Weights of a small GPT-style language model, trained from scratch on English Wikipedia.
Training: a variant of Muon for these matrices, 13147 steps.
Each number is 500 + 40 x the weight over its row's rms, rounded and kept within 0 to 999. Layers, rows and columns count from 0. Numbers have three digits each. The size before them is the row's rms in percent of the matrix's.

# layer 9 MLP up, 768x128, rms 0.0646, rows 0-99, columns 0-63
103:485484538495562521501587474541489516516534528520461537480445526455545526463527499496498495491436575503440515487450498431488482520440551524436502522529512489488524482457490514523515462488449394
101:510558498502556571493491485532434509537543514499527476407574499504462498519464537450473469494508592476525461475467567487481420505479500508559481554517477488495465480523422524492478526504486551
108:464496566489499570557467505496515499476479611476522471525519498488479484427390422501472513553471490467567527544537467465438484588537439504528483527449456419454527557519506478521529425512424420
102:547499567584549471468494484481507537520521522516415466466476524474491504507578575526548584524573526521486480530485492514528384539501483529555566472485407461481509529533505482482504517509441583
104:502479471492519513568529536476523489470511456490482404458437473484515511508496452465555461550462455518460471585548475545487527543465477547406487493530478490498448508519461501508500425406440462
099:478439508533493494491483557488514474468478501604503516506494517498492550502435505461475457513528540518463464537440559466474472441463494549441489542455595460543474511501481435477436448464523494
101:410504494500475519475492582514398453393570536522487465557437502504459532481558430488464526484527585490449465490505475515463536445491562486493537570477427516533470552576503533546470468493571475
094:470428537530497513495507511529579471547492492482512457443497466483479487471438536580516550535502500544504507545551464457503527543517508459499475486518560487519525477452408501509530471485502481
101:496541452502542472457516456575529496557549525464487475455523457465460483547459452569542587525445542503524566514438502494413508488480517451532565538534422425539504470539475516499499457549546471
103:543508470457525544525518566444517488465483463470444477502399494425538498477521516506496516446585473454451439494469430586481474558519464536455465526520457509511449543540501470534494440461471520
103:474503501420536507426468527585445481476540532504505518504454485498566513440444496518534544437581475477553471415458533552457514467494572506450515521551528499515541505497491454468475491513545445
100:430498485429422548407524507485490526518538511540559499555496556489536522565495480503540544533442538498537499482436554486501540512513529478510557468498491555572474486456454536505529504501472474
109:473427504502525455417454520490470498503464445511548452491525460518565511493511523564507519467520451486472508517532531577542466467478493541568513507470471487460466524482541490528436474544520529
099:487469493444465440570431576520487637509521458523431588496468501492526527460456526452568442484565454447465491514534485531497529476490490458506581516453486509502488481480452480515506449474536536
097:463448447481527565479481496445536486493507485517475547471516508458522400499458523485589468520566504431464396563485570497473498461513432544554505482435500532529459507522508449456468509475508528
099:496486506605496494427499514482470519454480562595510540471506555547482482509506485502496493496470421447525475466498582540522479503461532433604504555459504430510555482454459478491409426552532439
105:556618541520535474501495453525505392453513430499531480574444516488518442486477513429477561497450479470530483481503503486423504528537522489473498435485540477515490482511488528493469532490551451
096:521471478466463484503435510551507561527501427553523520574476509546530441539521485546488543491409528552573434503477463449498488538555411577478525508513542512529484506449470504551543529460546466
101:543471525505385538464514463443519452555554504493486491563453458444485480536466506551450492531526467480479470475510509537468500456517450626512570469494513513532495505491520536521488502556471494
095:539525494477533518521471530475502584464549517453480488604534442479476526530522514495494519552432455469423525544470530573581485445470543460465534494555458512464470486450484521503539448469495530
100:481515460509505552468477500476441452515504502560481467546512488501516505505493582476544524473505512511479486507483489511511558536469562512467523473491499507513553510494456451499521473461520488
103:473490538427552553473521495527498482578564501496535462490461468588456531551510488471476522563483497455566503474541545504566497436518494543504548470517481461476551478497505508431447464557495522
111:504520470401487448426568553496488553592489491521564493518471543499478554513491433511516479491541480460476464513479498481534565545445516503473505491490549494558442497441557406487479445481426523
097:498485453528510527443472571554494457476590536588540532506512530489491511487499498513494509465474461496518500486527443538488490557483477466407448472476523545491551466556484425483527483583545527
096:474547506502528480477460522518550516460532512535532532554501537462521473464493518494511550537520457478453455446484503545440551506481484496516537513484504509523461452520538496533507432526480479
092:481458486570487495588517573527430534547510481543616473469467483477468515484480549491464488478462484491540478520576479542558423533476491495577469417429510495468456546476487528488528474530509500
097:477470421445506456483505522543455503491515528511470566435417488413517496458494461541570464451485424479590489564507501419510546515542484535493449456457522480450414478528480549502459542518492554
090:525441547462478481483502484484472471537486490554506552438501464491535528483576497534457547466494487483433448523488579453543472555518484500452481484508480461506495538459506466441567552411551563
093:513525509560564550587546521558461542502501478506496526513488407516561506567443502512517530565495532482450480437569509577455536476552521487460511568507492418520527524446506463531558518481526494
097:522495516532585477572511474562577488437530497560523612535453507467450459469517499537477503473505490484473501492530525498482546423495516470546548559539465530518590455472451495562524555511439439
102:495477477528516507532528466547534494539496539512447503495540500518547478508477474452522608632509481433547517477588506476454525498539493512581540443487486486498414509494454558510520478496523589
092:533577482487527527484473520458511440532502517491511470473485485480487445512453539542477528456403488526467496490476497392506481513481460528551518474418493530502550476512542481501389550561489493
103:438491419586548377533524491506483520434544527489488534549521525526493502498494484626538508577585510475547492546568535518433458536500494530460471520514501512489485453509529446469513447444498491
090:550591532498517447493517506499503437478515523437459524489514473400464555492493534510548515512499475509517486550499491410490525523537395529530518499522507458540500412471548463502533502557451475
109:588585509519471493507497554527518533513431519471497527470536480478519504495440553424526522431457495483451522558477440473455493400518521495471481431441473471542466535494549515476510485526492544
106:541450433510467439451546526563513474436425536613502492457555556508417409551478529454452507483525536499489383505500522514482485473490518531532488462493570525515510527488518536507444456499521463
098:526504435462487479497496518459444544507563447516547467493506517474539516450492512504509525469584540526560476447503509520459496503504482514510474545464571559418464413563564563448443494508562568
098:525525507464512564494467488521431504479486530488521480487574493478515470435488411445462519540457553460472431484542537447455454433542498528489466502493440551424504491494442528592503491508496545
096:478523485592443540497438464438535540523550409528438456479474518496572561527449494439493499485436447463511547506556542553465541579501484469450454421465498490556499497466474516605484503516461510
099:496527526408488481496472566438459502549441492526500491520531555470563569522547534515519520511513489479457497541482482524555516533469487498521483532545565505455457430551549483534539475526499596
103:507549516499492487473541542557524536518546482536512495552498491479534520539530530455512518531497498519456504539490485550579509587551519535504623499481511510485483377542507589450547466559535579
104:533501536488542527535578541532427477451413513505459475499491588480531499494620479545449520478516466479464459488448481491497489479532529545539491567512501503431465563494559465531460396479409452
091:502515492500449477411445538478478432524522468498532534526477492374515468505530503513485569480549577524527403489524549539488501547487432535525481476465490538478457415441518541469438508456447524
098:428461530430483501523524495524492512521497434467487489377493534515548601480442506488524504508501472499470467443464520494447443500550470498523561494525465438431493513508546529583502499542493541
095:503462448558512483430503426440501527520528482548561451561545484454569502495515432477565484548536465490502538528577419442426455532443471511515589539555541552498553643441518490548528591505499502
104:545449482506516459506443573529440498445464495539517519494460531489527483466508515588526504527491495497584524523410430525518536418486511461479541522474520517537446537488377543501552437503535468
097:486519393509529499526455520536502472554517471520425512510500470470539520455503544547458523469413519436495487517483496445491458450481467446469551575433482483520450502496512502526512449464537540
091:627588473542505501538484580531538460536466485518483510515478571479583527579498513519485471547511556497506520494526441520510492535558605521491466517513529468476507557536517473587507466536569447
085:517539488439515509474465490457465545493488530553520458441451513532422509462487461504507476459490557504543506499515402479536496450514534506603444411466448520432458542538448499549491516520464462
096:493457415518622414522449500553465504449522498532534509459518524548518527557500412452530534548518503473528451472503554556525518525577487441532473480495578486501508534472524447568556518530562532
109:503504552509506583538523510458548487555516489573530416565536473495509523511501507480501464526422520431516461470491504525532531497446457423511478505485577534510510435459473494524503396501553471
096:511485573494481529485503505505490442507514514539466428532472539533487507527544495558479508523537473507448489588513473503467548502457501518441453475463529511398598522538493519471437463481504543
099:527548527523520515461506555451446539527506560495512454506504482466505511493448503456456593497530608454432505525484485459495526479485521473529484512498425479489542458486504472434474577495482487
091:521487504462546488529496555463515520492426433593498432518472530506539606505450501553479533493499405528499513505488396494514498437546469523517461481443468423480520529528467511597514553516529415
092:418558514521459487511474480451566456481570509472482485487516540484554513577558510431464443529411418457475510590505528546411521491477448561474500526424510475534545463489489513435507422467485459
113:519582491484629464500445459513527481484478507542509593490490522476473494483551433484549461488437484534526457434459390469429470495489501521454425484502540487513551513516484441513510483446491508
092:528434483485460501531536478543512408464524487554572513527465485484519554445534479470520538501496578487492503435516465511510553481543441454461513520445548412494519513497531507516396494568520477
096:441493451446511483498478508582469562519555416591522521478455520450417501482472540451499451489580582484514524479412524521479513519526541511493453427476440470568529463488503543502538448525434602
099:592455550507546518544415479513479545536554467517534518496515519550511468424606542509534462510492562477551509556437539517458506446501453474530533516521489517508473507461509493565550484471529554
091:521508532467381578506503516508477462481497520490509551569562513517467418522434544561541514560444519475528508476498522459546426490524514460480540468438509533444471451518494468555540552469547531
104:511438528471451508470465570488523520450542510565449484526547488439556470468532446503486480443442435512499557508386502416525577444494404437483513460539481469491541461536549496449525497433506510
095:459512495562471505551524523523502576514493461489550465567492492515527494453483541559524600516540563477492523492541530495513516494494511516505409500497514514541447477483532474526570425443550500
102:437566517462515497467508510471509468592512484469481478469463465456469493469547466513487437526469499485491524563497455518525515469513504548532510399556502479478485467464510561477609456488559543
097:475431477534483527487401489476522540490478531532582475531497535489437513512556499514449535477527535483506468594535572534534533463430521572393464524529444501560560505474493586529477507486458442
100:549518457463493504462477476410482522465427547494460408572457540510431446465400492560501550499539495445511541469503463538485432537459569502508472545482527460507567575471515576479429507471500462
094:537539505458463496448540469454556519553489412456482537491509463507471572539504489516481495472496541461450457536493532477467507511570589480504539553578437544542539426449545491472559488522532591
115:455499500431525510499514406544505502519501451528503486512452468501505448525507477490510577476499473447539478598554450515418496525543473488494475517513498478546555525505514523486514479478453522
097:509490526468511464543437478528491518430492565517524397480472528447497479519487468475549539392475472493481478507510531451450530548535518484546530453606530499457475461526477506550540477492519446
099:513391446512429481457517535536543507551525467511551550460469533464503521533556504546497499458452464503503537504511530474436537478487513531501505513528489588494546502504577515499512490473496510
091:393511484515469466549436545489477552537505465470483553435452513518438451528473506515592533518518518477513469477499484477481490503526515520526493528522503578500428487481560546536539503459502459
095:483452519527594541401509474583507561498430508504472546542499475488460498473436461522539523482538497498518478503535504525528509466500507501518508574500454471462515514518442574577472470490499503
096:577453434540496555493496441442524516556460453502462537472463501420511481477501484473483573510456477519463483512531428509543502505476529502423484514471556405552516535562552507563540543414525493
093:555490530418471481494542512466512439499522520514531506553450481538514539484514509514465574406536515502456463484478527491578485459536558504556500514463568440583483536431496508512537461548494437
103:542516478494520488464429520557563541528532549515454508505522479412477554547552486498516531551528572491476504490504521548481524558564523574443608542441469461500489532576435502489511527521570488
104:465534553552568494482537555511446598486529406503510485464477474547388526530457510518520456471552465521512526427493434511468514443566530500485428501522482524459521530466511562459506537500519541
102:594570617505550446523452523485452454476531510507497513522424462430451442462557537596465556476477530493449493501545470506448497556503483476524526535539519463488526544558507517544441426522474454
112:494496456542540484480534505603507510595485559497506533490440448453518436519577461426556520517476476490587504508536490508514511524471529602456496482491518458505376538543541507512450498438504508
092:512443559481470511538476569539524475553486459510488464472534473466485434475529528516521481537469514489532542537523470472543545497410501441532540506446438574389515560513505504456485452548487504
101:502545529516466477528468457510519492454466520547497493515516578500495522439520502529431529522504497432522437508449444501427509475507480469440490500570602507488459493536545581537478462595454438
093:534449511511540507507485484484546537508521504523552484456465516443448540547557501580489474500564445463440468520561552559559490517517508519484479572545494505498505460551452462549497544520434433
102:565515507406505470479492516468504569545534542525499547512513503532513482419508447481491440452437505510488480513477424544515553511492519481423554496464492506427448420452500564483419497465518508
103:472525452535517541477412483495451482481412521537508460538467585497604557417563490514530603437491496463545441533489489497586526470472521502482505556434449511548458508535538505525518515436491481
097:459505559386471564425530509487488526529485523535492516540524554488492450495557466540482477443511512448427454408512560498485447508524427466490525516536456478508489538489444484503534438573460527
102:501523501424455484589581512449534464477483468521485483500501579421470530422493469538461460486541492485472502518461506529425520582459565432472509520558507477521521509527450508527453452410574528
094:496526553477511514561534469530550589500491584548466447499500539516502535457513418494534526501501468453539440441520574513552493578506547489518481522540485542496454432545482553530514477439501515
092:479502540476467415576497460542519465520583487508524534426441491527540459475498460453480529513423577496484523509496470453480484473492560531437541453529432477518542426546552432521500543520502505
100:524486544422560528499498465508531491485570480511522511508492462501569430559500502490469505486483556489502470441480548509428538583578486460518452505519511481562471459503473528519572525478573471
092:516478564419489554544459478435436566544535500564560469501554472451494495477500491499457500461521462442467427474486495529449510514517467471537462508496505419537477411416497457495489531496435450
101:405464444493489465430501475507506503527579452504490513458509489499538522435537528539477485549482534504454443447480403504477481459558442454491478492431512478487467498494507539483486557523502554
105:398560461406435580491532484446592529524517519491487520467472532470610476466473456506471432551463511475453427598509535495460458500422476428500556480424481522521497478474471467477491465496547552
101:508484502402495465492505519486463495542451478508469514468453556509517474509543566466449487508517528548554478453472501512466475481488423526484488464496523465501488541514507496450515509529502480
105:546473489504463527491420483483476517456448548493547541440533412560519452464500470602508528490524531502442426513523415523461456607535490525511463483445475552475485488509496479523538465511535522
094:458493556484525475487529549533501519480563527540528519505401524450470470471503527495468440497465466440419481548502509497537577515452572453497497562558472494510441514459562469512434521462551433
105:527508504521528451448540509446479550433560546453556492495379574523428530502479528532515532529533489511517544548541486471456389573480492515567533522531472525482530535478508508434580513558497527
100:576501507515456536510453554510474481462522470517542457484475552513462449539501468534490455518544480473529531499510467535439468523491483542501433552506519557499506460423571523457531481499495616
104:441488498509525570513472475434463539470495536500532464523475500496525461494553470502526526545539494506510504470553458543491546583472519525398509504550546459412449503482498529435470454467532461
106:487454467543478511493396561495516621514515466513391521502490505488541497503397533493505518575430497470479562445465533459466444480540491519498524478543532474537481505487473401500529501487511511
105:550527464481495516466500492436506573536462440533584436532475506508522498411552481467516472519393496485517503481533433511547548440599582505588545574500596484492481479525495445571479496500530543
095:458514534450460505523410477538497472413534558491524497528496462551529471484479454549493476493516511463580479480504498545511511518553514543554525434465514499478501507484461574494474550554443544
096:470547468573502505463434459497520567506519559579516512536534530491517465485487475484454600474550471476509525514540539532475471484463498533557450563488430484482480582538474454482477516527465554